From a checkpoint of a small transformer trained on Wikipedia.
Architecture: no biases in attention or MLP, tied embeddings.
Training: a variant of SOAP for these matrices, 120M tokens.
Each number is 50 + 10 x the weight over the matrix's rms, rounded and kept within 0 to 99. Layers, rows and columns count from 0.

# v: layer 2 attention value, 96x96, rms 0.183, rows 28-63, columns 0-47
# o: layer 2 attention output (transposed), 96x96, rms 0.162, rows 28-63, columns 0-47
# q: layer 2 attention query, 96x96, rms 0.171, rows 32-64, columns 0-47
# k: layer 2 attention key, 96x96, rms 0.174, rows 32-64, columns 0-47
v28:39 57 52 50 60 33 51 37 51 44 34 62 66 54 55 63 43 56 48 57 49 35 62 62 71 52 59 44 42 48 59 67 26 55 40 38 37 58 57 57 78 56 46 62 51 35 50 50
o28:23 57 58 59 51 38 56 29 60 52 31 50 55 46 64 61 43 63 41 42 54 44 49 57 61 63 48 65 60 50 66 52 47 47 49 48 59 65 70 54 66 77 54 51 43 49 62 43
v29:52 66 60 36 51 28 68 66 66 57 74 60 62 45 59 56 49 45 44 68 44 61 66 35 47 47 57 70 45 52 58 54 50 62 55 70 53 43 57 55 50 29 38 40 72 56 35 51
o29:47 54 30 54 49 56 37 49 69 61 76 34 57 48 60 58 52 54 55 45 43 45 49 45 52 59 45 72 51 44 51 68 59 63 35 65 60 59 56 36 36 63 38 39 57 69 46 39
v30:44 48 32 49 62 58 53 57 44 71 50 47 60 41 44 55 51 59 60 71 50 66 67 48 44 56 49 47 45 40 70 38 41 47 61 72 36 42 37 30 61 28 47 47 46 52 39 55
o30:40 53 40 50 48 65 42 39 44 71 61 31 53 47 64 63 50 60 58 55 57 60 42 56 41 52 32 49 60 45 55 46 44 58 39 58 47 49 25 31 36 28 50 46 34 43 47 53
v31:50 46 46 35 45 59 37 68 61 39 51 56 39 70 47 51 48 39 50 22 39 48 70 51 52 62 35 44 42 39 39 50 36 48 38 59 56 38 77 61 55 43 40 63 38 50 79 69
o31:53 41 52 49 59 73 58 54 57 48 61 42 42 49 64 66 43 53 47 38 49 60 58 57 43 58 37 60 49 45 35 32 55 39 56 48 60 45 58 57 66 57 65 42 27 46 70 60
q32:48 60 58 26 39 63 48 53 51 56 44 37 44 34 49 39 55 28 46 54 48 62 66 46 33 45 43 72 43 44 52 55 33 68 62 54 51 63 60 40 52 40 56 48 51 51 48 46
k32:63 65 39 35 61 32 26 46 48 33 64 67 72 44 41 58 52 57 50 59 60 29 47 63 44 48 71 54 57 45 44 61 48 38 36 59 73 46 50 33 37 43 50 61 51 52 56 59
q33:65 30 54 51 47 64 68 53 36 58 47 59 49 44 62 43 45 48 49 62 51 64 36 47 67 56 37 24 47 55 47 48 50 44 58 47 56 42 56 66 40 35 41 69 51 41 60 49
k33:51 45 49 31 54 54 45 64 48 42 49 47 46 29 46 47 35 46 59 36 45 48 57 36 37 36 69 59 42 44 45 43 45 49 66 45 45 65 45 37 53 36 34 42 53 38 45 41
q34:59 70 43 49 64 50 45 33 70 56 56 47 52 56 52 64 32 57 47 48 52 49 46 45 67 71 59 42 52 53 53 54 42 67 53 52 44 44 51 29 56 35 63 56 47 54 44 50
k34:29 48 60 33 58 29 39 45 60 58 41 48 45 48 34 47 56 64 62 40 47 46 48 54 58 46 43 49 63 31 57 35 47 52 53 72 59 57 42 63 47 54 60 51 49 59 58 47
q35:55 35 53 52 54 55 64 46 58 47 54 38 45 40 59 51 52 55 49 58 48 60 50 43 60 49 35 50 62 58 44 48 54 47 59 45 48 33 57 66 52 46 50 68 57 58 52 56
k35:40 41 58 43 51 63 49 53 29 61 49 45 42 57 60 54 59 64 66 45 57 63 45 52 33 42 56 46 54 36 41 44 43 65 54 44 33 56 49 49 37 55 63 51 50 46 53 51
q36:56 55 50 45 49 57 53 64 48 35 55 47 38 58 53 63 60 44 61 54 48 49 56 54 38 37 57 57 49 36 52 52 63 49 28 39 45 63 54 45 60 55 67 34 38 56 45 47
k36:41 67 56 55 61 48 31 54 58 46 43 50 47 60 52 44 50 45 45 54 41 46 46 54 62 47 62 69 62 37 64 52 54 46 50 43 51 40 49 58 41 48 45 42 47 52 52 43
q37:51 51 52 60 54 52 73 44 37 48 59 26 52 49 50 46 48 51 47 68 53 65 49 47 52 57 55 58 37 62 18 43 63 32 57 44 37 57 49 55 63 27 63 58 41 36 44 49
k37:47 59 32 54 55 67 58 51 44 40 62 61 35 31 58 33 61 41 34 28 52 51 58 58 68 42 54 68 38 65 54 50 55 62 60 64 54 68 51 40 61 61 44 52 48 53 45 51
q38:52 45 52 38 54 50 61 60 47 65 43 62 52 50 55 57 65 52 61 46 61 50 58 48 38 52 39 43 53 52 58 43 39 52 31 41 48 47 48 49 49 51 50 55 51 63 44 42
k38:42 56 42 38 51 39 44 38 49 42 62 54 63 61 46 56 66 56 45 59 36 40 53 45 57 54 52 36 36 51 43 36 36 59 42 50 53 51 57 50 57 40 48 39 62 55 60 45
q39:37 40 48 54 60 49 57 64 53 59 61 44 58 44 37 41 43 42 57 39 40 47 58 49 57 51 53 59 52 56 38 45 59 47 58 30 44 66 49 54 49 61 53 41 51 42 35 42
k39:59 66 35 46 57 51 59 36 64 49 59 62 61 29 47 58 53 40 39 42 54 65 56 57 45 55 54 47 48 53 58 61 51 56 46 42 65 25 56 50 54 48 63 49 47 68 46 51
q40:41 51 52 44 47 49 56 62 56 51 50 58 45 48 62 39 60 64 67 62 50 34 56 51 45 39 58 43 44 52 35 53 51 46 39 24 54 60 51 46 55 60 45 50 63 43 49 53
k40:49 50 56 66 40 45 35 45 41 46 44 54 58 55 39 43 51 58 50 58 31 45 39 43 75 51 39 54 44 55 59 44 67 49 33 45 48 60 56 66 47 62 37 48 41 48 39 53
q41:49 73 41 53 55 53 40 27 48 43 53 45 54 50 52 45 47 37 47 68 42 47 47 48 35 46 60 54 48 52 48 52 61 37 52 51 68 76 50 42 36 32 70 48 49 52 47 40
k41:36 55 49 57 55 42 55 48 43 51 53 38 69 41 30 53 59 55 51 58 39 50 59 56 59 63 42 46 50 39 45 55 58 47 40 48 43 57 54 49 44 50 56 38 58 41 46 43
q42:54 61 49 45 51 44 51 49 44 47 46 57 52 41 39 43 50 38 38 60 55 49 25 41 52 47 45 57 64 57 61 49 67 45 56 44 53 51 45 49 32 47 39 57 42 60 49 47
k42:45 61 50 64 40 50 42 55 50 45 37 42 55 62 54 49 60 53 39 66 38 43 47 52 61 41 42 37 56 66 58 46 56 49 58 55 54 32 47 49 66 64 60 73 42 57 51 51
q43:57 53 53 49 40 44 52 60 34 37 39 59 45 72 63 39 49 38 54 60 50 58 60 57 35 48 48 55 43 60 51 51 45 45 37 64 59 58 49 40 58 50 40 46 36 44 60 49
k43:49 46 51 48 50 61 50 48 41 39 43 49 51 44 52 40 57 40 61 51 69 65 48 38 56 44 63 52 48 44 40 58 67 41 48 37 40 39 58 50 44 60 50 44 45 38 61 45
q44:49 49 48 35 76 45 67 32 59 43 60 50 65 37 54 59 55 53 61 42 33 64 41 67 43 48 49 40 57 49 67 39 45 56 51 57 60 44 64 52 28 51 39 41 36 36 36 45
k44:50 71 49 51 43 47 40 50 68 61 44 49 42 56 47 46 40 56 43 57 48 44 44 32 62 55 51 40 45 44 66 43 56 38 56 41 47 48 42 45 50 36 55 55 47 49 61 38
q45:57 39 45 53 65 67 46 55 78 44 54 35 52 42 64 56 48 63 56 51 36 55 32 50 53 43 44 42 56 56 46 58 59 56 46 37 38 47 54 52 47 50 51 44 55 57 44 55
k45:57 54 50 38 37 53 58 80 33 45 49 47 42 55 32 46 43 40 65 37 51 56 58 54 44 47 48 47 51 51 54 60 40 56 55 43 47 53 46 55 37 43 69 29 36 38 51 54
q46:59 54 36 43 47 47 42 61 47 39 36 51 40 47 49 36 52 48 46 56 46 47 42 52 41 44 60 34 37 38 42 39 58 36 34 54 61 62 56 59 48 45 45 48 51 52 45 50
k46:42 45 56 61 54 58 53 60 45 54 29 54 45 55 50 49 38 47 49 57 42 49 42 50 44 60 52 58 54 55 34 39 38 53 61 53 58 57 56 78 51 51 33 48 59 48 58 48
q47:41 50 55 76 44 60 43 62 36 37 47 44 66 48 48 45 40 64 47 61 55 36 56 58 34 48 54 39 58 45 45 41 52 46 47 47 42 64 52 58 59 62 54 34 46 51 36 29
k47:62 40 29 48 63 39 64 40 39 51 49 58 30 52 56 53 50 44 42 51 62 56 57 34 42 63 63 58 51 57 52 42 43 43 53 58 45 70 53 48 50 39 62 65 60 47 43 45
q48:45 54 47 51 51 59 56 51 44 50 53 46 39 55 49 45 39 56 43 65 56 52 49 54 48 46 56 49 48 56 54 47 53 49 58 50 52 49 44 43 54 61 51 48 49 49 53 36
k48:33 62 61 64 48 49 56 60 41 47 38 50 64 47 36 57 65 44 52 50 35 50 51 58 61 48 50 34 46 50 42 29 53 42 61 37 56 63 41 41 61 54 44 52 45 54 46 64
q49:55 51 52 48 55 59 57 49 26 52 55 60 53 42 40 57 60 42 44 60 64 55 55 51 39 44 57 42 48 52 54 45 51 41 50 38 51 58 41 56 61 52 55 49 53 53 53 46
k49:46 46 69 54 51 61 50 60 49 60 60 42 30 41 69 35 55 69 35 45 62 46 47 65 25 52 37 53 55 50 36 58 48 50 47 69 36 55 40 34 51 45 44 60 50 49 57 63
q50:42 54 64 53 50 52 60 43 41 59 33 49 73 63 42 39 41 41 57 56 41 43 49 45 59 43 44 41 56 55 46 61 38 49 42 35 65 64 50 51 47 45 46 33 47 69 42 57
k50:72 29 35 47 45 50 60 58 51 41 59 56 43 46 61 54 34 56 51 40 49 33 41 46 49 49 65 60 40 62 46 45 52 62 45 48 61 56 68 47 49 62 51 52 47 33 43 62
q51:31 40 51 55 47 40 49 43 53 63 36 47 55 64 55 55 48 62 45 53 36 40 49 47 61 49 50 49 55 48 65 52 54 51 52 43 51 41 54 53 39 48 50 50 55 47 56 56
k51:47 28 44 53 32 61 62 71 59 11 57 36 27 61 81 64 26 52 75 50 60 66 48 45 34 51 35 60 48 46 51 68 54 49 65 54 34 59 31 44 59 44 52 49 43 57 44 47
q52:35 43 70 60 47 43 26 54 48 38 51 63 51 60 62 53 54 68 55 49 45 61 35 68 61 39 52 56 57 69 54 42 73 40 23 58 58 47 50 53 41 56 43 57 58 44 56 45
k52:54 66 41 39 58 49 73 45 67 71 63 52 57 47 53 47 39 43 42 46 45 61 40 47 47 52 56 48 39 50 59 42 46 66 69 49 42 43 31 46 59 38 51 62 58 41 64 62
q53:58 58 45 59 57 52 66 56 53 63 57 61 54 53 51 49 51 65 40 55 61 56 52 57 63 45 38 57 46 59 56 51 67 65 50 51 49 41 48 56 42 41 55 61 55 43 48 57
k53:46 51 68 37 42 50 40 43 44 55 54 52 50 47 55 44 62 56 55 52 49 59 47 36 50 56 46 43 51 51 42 39 52 57 58 45 51 69 46 49 48 66 49 78 52 59 55 56
q54:68 65 35 56 53 53 44 50 62 49 57 65 59 49 51 61 49 59 58 36 60 45 50 50 37 48 73 57 50 41 43 49 64 31 44 62 51 62 54 48 27 53 37 52 52 41 49 47
k54:37 32 63 44 62 60 37 58 55 51 50 42 46 46 52 40 41 55 50 48 61 63 52 50 62 58 44 47 51 49 53 37 56 63 57 49 51 48 46 50 51 34 51 57 59 67 48 39
q55:58 52 44 62 45 38 52 64 73 29 45 45 35 60 55 36 54 46 56 43 51 43 64 56 38 56 51 46 64 61 41 51 50 66 52 38 62 50 75 36 60 54 43 37 23 65 63 50
k55:45 48 42 50 58 48 46 43 35 63 47 43 59 50 43 52 50 72 59 49 63 58 26 42 46 53 38 48 37 60 47 52 40 49 49 43 67 70 38 60 36 67 54 54 54 50 58 42
q56:36 51 31 46 46 64 50 52 56 44 36 54 37 80 51 49 64 30 41 27 50 44 42 44 48 46 37 56 45 52 62 58 52 43 48 66 55 56 45 37 45 74 43 67 47 59 51 50
k56:59 34 52 56 27 51 55 43 47 51 53 52 45 53 44 62 44 52 59 58 55 54 58 69 30 50 59 44 56 46 53 58 45 65 62 45 42 50 53 49 37 47 65 44 65 56 64 49
q57:57 45 56 55 56 41 40 46 36 46 31 32 56 60 47 46 45 48 65 55 36 43 47 36 68 56 42 27 29 54 55 52 57 36 55 55 47 42 45 48 38 56 49 64 52 55 61 42
k57:37 56 36 63 36 46 74 48 52 47 49 52 43 42 42 55 64 64 49 62 52 62 51 38 55 46 56 56 46 49 66 43 55 54 45 58 40 58 54 52 64 42 51 75 52 54 37 65
q58:47 54 53 50 40 45 45 60 45 40 50 44 38 55 45 41 35 65 50 50 34 42 59 68 56 49 55 51 53 61 63 66 54 51 43 55 61 43 41 63 59 54 31 56 36 60 57 46
k58:47 51 56 67 66 35 45 50 57 46 37 54 52 47 59 55 51 72 64 56 72 48 31 50 47 41 44 33 49 47 53 37 48 41 49 56 40 42 52 50 66 54 47 46 62 47 56 59
q59:49 63 65 38 50 43 55 63 50 45 40 60 59 33 41 60 59 68 65 42 34 36 47 44 42 38 64 49 61 45 54 47 51 59 43 37 53 49 39 55 55 63 51 57 51 39 58 59
k59:48 36 50 49 43 38 59 56 56 52 52 46 40 56 67 51 56 47 60 38 71 65 45 49 36 37 44 43 50 57 65 48 43 56 59 63 43 51 48 53 54 37 41 45 37 44 65 52
q60:59 51 49 41 44 62 60 45 41 35 56 35 46 45 54 39 49 50 41 56 52 43 33 57 53 59 45 63 56 59 54 41 40 57 50 41 57 47 29 59 28 45 51 65 47 40 55 49
k60:46 39 43 58 39 64 50 46 46 37 32 54 64 43 60 33 51 44 54 54 44 44 42 46 53 58 57 38 55 52 51 52 45 40 51 59 47 47 59 57 50 49 54 59 51 41 64 64
q61:37 62 57 56 49 51 44 39 60 38 41 44 54 50 66 57 58 35 59 63 59 47 51 72 43 56 41 36 54 48 62 40 37 44 54 48 60 45 52 42 50 44 48 50 37 55 21 57
k61:52 52 49 34 57 40 55 70 42 60 47 57 45 52 61 55 40 46 49 52 50 44 58 32 40 49 45 43 32 63 69 44 48 39 51 49 45 66 55 35 53 37 68 38 62 44 61 32
q62:53 53 50 34 52 42 37 49 60 65 52 43 48 54 56 52 68 57 52 61 60 69 48 42 34 39 39 62 52 41 48 44 35 51 56 54 52 54 43 43 24 75 58 55 51 34 59 53
k62:63 62 50 47 43 36 59 40 65 47 45 56 58 49 54 41 39 63 42 65 49 44 58 33 74 61 53 64 45 56 46 66 55 49 47 28 60 30 54 50 54 38 44 35 45 54 54 50
q63:48 62 36 52 30 50 44 76 45 60 42 53 55 49 56 50 57 50 48 47 45 37 43 60 58 50 55 52 53 63 49 60 50 43 51 49 50 43 75 45 26 67 44 48 49 31 47 59
k63:52 33 33 44 67 59 64 51 45 59 44 37 47 48 69 71 47 59 47 52 54 55 44 46 50 60 47 49 63 36 38 62 34 47 52 40 43 42 44 46 46 49 64 45 43 32 44 57
v32:65 53 47 54 32 58 45 44 60 55 43 51 52 53 50 34 55 51 61 42 50 51 35 51 61 52 51 35 53 50 40 52 49 56 55 45 59 55 59 42 55 65 54 42 46 49 55 78
o32:49 37 68 57 47 58 68 44 47 28 55 50 64 54 51 50 43 47 44 51 59 41 46 51 52 46 42 37 46 34 46 57 58 55 32 66 62 43 72 38 52 45 52 57 46 46 45 45
v33:57 45 58 69 77 51 51 57 60 36 60 56 43 52 56 43 38 53 40 49 56 61 50 52 38 41 61 38 61 37 46 53 51 46 56 48 46 43 51 55 49 53 60 29 44 41 54 39
o33:43 60 48 67 36 60 41 42 58 66 38 44 56 28 59 36 67 63 48 34 53 56 63 58 38 43 49 43 40 48 62 53 44 57 75 48 40 37 38 56 48 27 42 40 50 48 59 34
v34:45 48 50 45 51 50 64 52 52 52 61 26 47 60 53 39 49 61 39 31 36 64 56 41 63 58 31 58 52 66 46 57 51 39 48 52 57 52 44 41 51 45 45 34 46 68 61 53
o34:42 33 56 53 30 37 46 40 53 36 79 47 45 32 36 60 38 56 51 49 47 55 49 49 43 57 46 58 50 63 37 49 49 68 34 53 72 42 62 35 55 48 41 60 44 50 55 58
v35:51 46 53 56 51 67 31 72 37 58 36 58 47 58 47 57 27 46 69 40 59 58 57 35 75 50 43 45 44 74 32 51 46 42 42 62 56 46 50 54 39 50 45 57 45 44 49 47
o35:57 41 48 54 62 52 47 50 45 39 68 50 37 45 54 46 57 45 44 61 53 48 71 45 44 47 40 38 41 62 63 35 49 49 37 49 51 57 43 35 43 63 63 74 59 46 65 47
v36:45 58 44 46 50 60 43 56 38 45 54 60 45 55 53 41 38 43 65 58 58 44 40 34 41 73 55 48 44 21 51 60 45 46 63 45 64 40 40 68 53 38 49 60 62 50 53 61
o36:41 56 62 50 43 55 56 41 32 55 33 37 61 34 66 54 41 51 56 53 37 55 59 60 50 41 55 41 41 53 49 54 59 34 77 67 54 25 61 65 48 29 73 40 58 52 46 59
v37:52 54 62 39 41 45 33 48 61 47 43 52 54 65 55 56 57 49 57 35 51 60 60 61 41 62 61 48 58 41 55 48 47 46 33 54 57 55 47 48 48 60 72 53 28 52 41 52
o37:51 43 62 49 68 43 36 51 46 60 54 44 58 45 49 41 73 54 34 56 44 76 40 50 52 74 32 47 65 49 71 66 49 40 56 52 44 55 53 51 45 67 62 48 44 66 51 36
v38:43 51 68 40 39 54 55 45 62 39 58 45 41 52 33 38 54 44 51 29 51 51 47 55 28 46 45 38 59 63 50 65 37 47 40 50 47 50 61 67 47 51 49 36 49 46 44 37
o38:43 50 42 57 44 53 46 42 49 51 54 38 41 44 55 62 39 49 39 50 55 50 47 39 34 44 61 41 45 52 50 51 48 55 46 47 55 52 42 68 36 45 60 42 73 61 54 43
v39:42 46 39 53 49 24 60 63 52 56 54 44 65 51 43 62 44 63 60 47 52 76 48 47 55 37 52 60 60 67 55 51 37 57 52 57 37 41 51 41 47 51 51 28 52 52 31 52
o39:30 44 41 55 40 44 29 43 63 43 61 45 56 60 43 60 48 68 56 57 67 52 49 37 47 67 45 58 46 54 45 25 51 48 42 47 26 54 24 65 45 47 55 52 53 58 42 66
v40:43 42 51 47 40 25 53 53 62 40 60 38 39 60 55 45 60 67 46 55 73 60 56 56 41 39 44 53 52 47 71 60 55 55 60 65 68 43 41 44 63 52 64 55 54 56 42 60
o40:42 48 34 49 33 58 40 58 49 43 52 59 58 46 44 41 62 57 47 45 39 63 56 53 44 50 55 50 41 52 61 44 65 50 64 72 48 44 70 51 54 51 46 46 44 56 55 38
v41:43 52 48 55 40 56 54 60 39 54 50 55 64 54 47 66 50 44 49 60 61 44 60 59 52 65 49 46 57 38 41 55 55 45 60 40 45 42 52 54 61 39 68 56 56 48 55 52
o41:50 50 56 61 38 42 64 58 69 66 50 50 60 60 35 47 51 40 58 40 37 55 66 60 59 64 36 48 48 57 58 49 54 50 55 47 42 62 51 45 61 34 38 51 43 52 40 56
v42:44 44 64 59 59 49 32 55 39 46 32 41 63 55 46 61 51 61 36 49 50 43 41 55 39 49 45 47 47 55 48 54 61 45 61 56 64 30 56 64 56 53 54 52 46 73 55 67
o42:38 64 48 59 57 39 30 41 35 39 40 61 52 57 28 38 42 49 53 65 68 51 40 60 38 45 51 46 43 44 46 40 61 36 64 56 43 35 42 42 52 62 37 40 33 30 36 55
v43:39 35 52 36 54 46 46 56 40 51 38 43 40 70 42 57 45 54 73 55 56 58 48 62 50 63 47 42 38 46 35 44 41 39 48 37 55 55 51 41 59 43 40 70 48 53 65 49
o43:55 50 46 35 59 48 49 42 42 53 64 47 58 64 52 56 43 38 47 55 55 66 51 34 53 49 41 50 44 28 34 48 34 41 47 56 57 55 49 44 44 54 68 43 69 55 46 44
v44:37 62 62 37 55 61 43 39 39 42 53 54 40 48 42 25 48 53 59 43 45 49 53 42 43 50 60 41 29 54 46 56 64 49 53 43 37 40 52 63 45 49 48 47 45 40 41 55
o44:43 37 51 52 54 49 30 60 47 31 43 50 42 30 48 67 34 55 60 28 38 40 51 65 57 48 44 44 38 34 43 60 49 58 54 34 50 40 59 65 59 43 63 55 63 49 56 47
v45:46 57 59 62 33 54 44 53 52 77 40 54 49 37 53 48 56 57 39 58 52 71 48 46 36 36 62 40 52 46 59 51 43 53 56 52 33 53 37 31 42 54 46 44 40 47 51 44
o45:67 52 35 47 46 57 52 57 47 55 46 65 40 71 42 67 59 57 67 40 62 56 42 58 53 42 51 64 51 41 53 62 43 44 45 56 24 58 36 44 51 53 53 59 53 56 53 55
v46:64 40 35 49 63 53 67 37 42 48 58 63 46 49 44 53 38 52 46 38 59 54 32 37 55 65 30 59 52 38 58 53 50 30 54 39 30 51 52 59 71 48 46 62 27 46 52 60
o46:72 50 45 55 46 61 47 32 41 51 56 51 54 81 45 41 55 39 43 48 66 46 48 47 28 61 54 44 31 45 45 54 67 34 48 41 65 45 37 59 57 28 68 62 45 43 41 48
v47:45 45 58 66 67 50 51 41 70 34 41 51 60 42 43 59 55 38 48 50 38 46 65 46 59 67 31 50 46 53 36 65 51 54 55 46 64 53 56 50 52 55 53 51 67 53 41 40
o47:55 51 48 53 61 48 52 38 49 49 48 38 56 44 46 53 56 53 49 44 53 45 61 59 58 52 55 38 46 70 39 41 50 47 61 35 46 42 50 59 55 59 49 48 44 50 60 43
v48:47 46 36 34 39 58 54 43 44 38 58 61 55 52 45 65 59 45 51 53 43 55 51 48 36 49 50 57 65 51 53 61 55 61 52 33 45 58 56 55 61 56 29 56 58 42 52 59
o48:49 52 58 59 42 49 45 44 54 43 53 44 44 63 70 52 41 62 49 36 54 62 53 40 55 46 77 50 45 62 53 59 51 49 36 43 53 32 53 63 66 35 35 43 58 50 58 60
v49:50 41 54 46 52 58 48 64 49 45 54 59 51 54 53 44 56 45 44 32 36 44 50 43 58 54 32 42 54 68 54 50 39 33 41 42 44 49 55 59 51 40 51 48 53 54 62 48
o49:46 46 41 51 61 49 50 48 39 61 55 40 35 60 53 47 41 54 43 42 41 46 41 50 48 44 57 46 48 60 40 40 53 48 34 40 47 44 64 53 53 55 40 48 55 33 44 43
v50:44 34 61 56 42 50 50 49 46 35 49 45 42 57 63 30 57 65 46 55 51 62 55 65 46 60 34 46 38 32 43 47 44 45 64 56 59 36 59 43 57 70 56 44 56 45 36 56
o50:34 36 34 64 40 49 40 38 44 52 57 50 74 48 48 50 56 41 48 37 46 46 52 49 50 41 57 64 41 50 45 45 46 34 51 56 45 63 51 59 58 48 52 43 39 60 40 38
v51:51 49 35 57 53 28 46 50 38 43 48 68 60 52 53 57 45 49 63 69 63 60 29 44 56 68 62 52 76 45 36 50 37 41 41 45 59 54 47 49 46 64 55 62 54 56 61 44
o51:55 51 60 35 49 38 60 54 53 59 60 45 71 47 57 39 53 60 58 48 50 66 54 45 56 47 59 36 47 50 53 37 46 24 55 43 50 52 41 37 61 38 46 33 53 49 41 64
v52:40 44 30 46 44 64 60 29 52 53 47 57 52 54 52 48 48 47 49 52 50 46 80 52 58 58 31 50 50 59 54 53 40 22 59 58 51 38 60 49 55 49 45 60 41 46 45 34
o52:51 48 38 50 55 55 41 55 36 51 44 50 35 51 58 26 42 46 22 30 40 46 39 47 57 31 40 44 51 42 53 37 50 42 41 34 51 36 67 22 55 52 54 33 47 52 48 43
v53:48 37 46 55 61 56 55 42 34 68 38 53 61 49 43 48 56 57 51 51 29 49 52 47 72 44 62 56 46 47 54 55 57 46 45 56 36 57 48 42 47 57 62 53 40 54 49 29
o53:57 41 48 42 50 46 42 40 38 45 58 48 24 61 50 47 58 46 42 39 53 51 54 40 63 34 52 68 56 66 46 57 52 50 36 48 45 80 61 54 46 52 64 41 51 46 47 63
v54:41 59 70 38 52 49 61 50 42 45 55 73 41 47 53 50 49 41 57 54 54 39 46 53 31 45 48 36 61 57 53 36 53 42 48 47 50 62 52 28 52 36 33 55 46 67 49 60
o54:53 54 40 46 56 63 55 63 48 65 50 54 42 29 53 45 57 45 60 51 46 52 36 47 37 48 44 47 60 41 58 54 59 62 37 47 63 47 64 43 47 61 44 39 57 54 50 31
v55:30 59 57 39 53 42 56 45 42 61 48 60 63 42 53 68 48 46 48 45 53 45 60 56 47 41 62 45 62 51 44 58 35 41 49 42 51 49 57 30 52 68 46 66 62 61 62 46
o55:46 48 33 47 52 24 54 54 44 42 61 69 55 50 49 49 59 39 48 43 58 49 46 36 63 42 49 44 48 52 55 40 43 57 47 46 61 67 51 25 59 58 52 48 64 31 50 49
v56:49 40 42 54 61 61 42 49 74 46 55 46 61 41 52 36 54 34 49 58 56 45 35 54 51 32 69 57 54 43 41 40 55 48 42 53 47 48 36 57 56 21 53 70 46 38 40 44
o56:60 59 61 33 51 64 37 53 64 53 46 43 47 57 40 47 67 50 50 56 47 53 58 50 58 62 58 49 43 53 46 55 67 53 53 39 60 30 59 52 56 40 45 48 57 52 60 47
v57:34 48 71 50 64 58 35 49 43 34 54 60 45 60 52 49 57 49 37 44 44 55 56 49 52 47 60 43 51 50 59 44 51 60 47 50 64 47 46 60 57 40 50 32 43 68 61 38
o57:42 45 60 55 59 36 33 67 53 54 35 55 50 34 56 58 45 67 64 59 33 66 46 58 42 60 55 55 51 68 61 34 49 53 54 57 40 41 54 54 38 56 55 55 47 63 58 48
v58:51 57 44 48 54 49 32 53 59 37 53 59 66 39 32 48 52 48 42 42 41 46 46 44 48 67 62 44 50 37 51 52 40 60 64 61 56 57 62 54 66 19 55 71 53 44 53 64
o58:54 72 45 71 58 65 66 48 49 47 34 32 44 70 54 50 44 42 57 41 60 54 58 50 54 61 56 50 22 65 48 65 61 51 62 42 59 43 46 42 60 28 36 51 80 71 46 56
v59:57 59 45 45 59 56 49 42 39 65 59 53 49 54 49 56 33 49 50 62 66 55 56 39 45 47 65 23 36 59 60 59 41 50 45 49 45 52 45 44 46 43 53 51 57 61 54 40
o59:57 50 48 65 70 59 52 38 49 56 57 64 38 55 46 49 40 55 49 52 43 58 53 47 87 45 41 52 36 42 47 52 47 39 52 64 47 46 51 52 39 60 68 54 57 48 60 58
v60:60 58 60 43 34 36 44 44 48 38 50 49 71 58 38 45 34 52 43 50 43 42 39 44 48 53 44 48 55 50 43 55 36 52 47 46 38 45 35 51 39 62 48 50 41 49 54 55
o60:60 40 77 36 47 58 45 62 52 47 45 42 61 48 41 31 37 38 25 38 50 55 34 55 56 34 50 57 48 52 52 52 46 32 53 45 48 39 50 39 50 46 50 55 49 58 54 54
v61:66 47 42 29 42 51 40 40 47 49 50 30 48 60 53 51 47 26 62 48 36 37 62 43 53 62 47 57 42 42 53 51 42 42 50 37 48 72 53 48 49 57 56 47 49 43 51 46
o61:70 65 60 59 50 52 60 59 58 62 58 47 51 56 52 51 48 32 37 58 49 49 42 54 44 62 37 53 72 41 50 57 48 28 48 37 54 44 42 43 57 40 45 54 40 50 42 45
v62:47 53 33 56 35 45 34 58 51 54 65 42 58 36 60 48 50 56 56 35 46 39 41 45 40 47 69 39 52 46 59 38 62 60 33 54 58 55 44 47 53 58 47 68 55 42 58 43
o62:42 46 49 52 57 53 49 62 56 58 49 50 36 60 51 39 51 38 59 49 42 45 50 44 68 59 53 56 63 36 45 56 43 37 64 64 54 51 58 43 65 63 52 53 37 61 51 47
v63:52 44 41 42 51 44 50 51 46 62 51 58 54 36 42 45 48 44 64 44 34 67 57 56 41 59 49 53 50 45 50 51 37 42 78 55 45 56 41 72 44 34 46 54 46 40 56 41
o63:37 54 41 50 63 54 65 37 45 41 49 58 49 72 53 29 45 56 47 52 56 43 36 40 54 41 36 50 45 37 66 60 55 49 54 42 35 33 54 55 44 46 67 55 70 31 51 56
q64:50 44 56 57 46 53 59 40 42 47 60 59 56 50 42 46 81 57 45 53 59 65 48 39 32 56 43 44 50 44 36 40 57 54 67 51 40 58 67 64 53 53 42 52 58 47 51 60
k64:65 76 47 49 55 37 33 48 78 40 40 40 53 70 32 54 38 38 49 36 51 40 34 48 52 67 31 73 57 38 49 68 57 52 52 50 64 24 44 52 33 64 46 64 30 53 57 61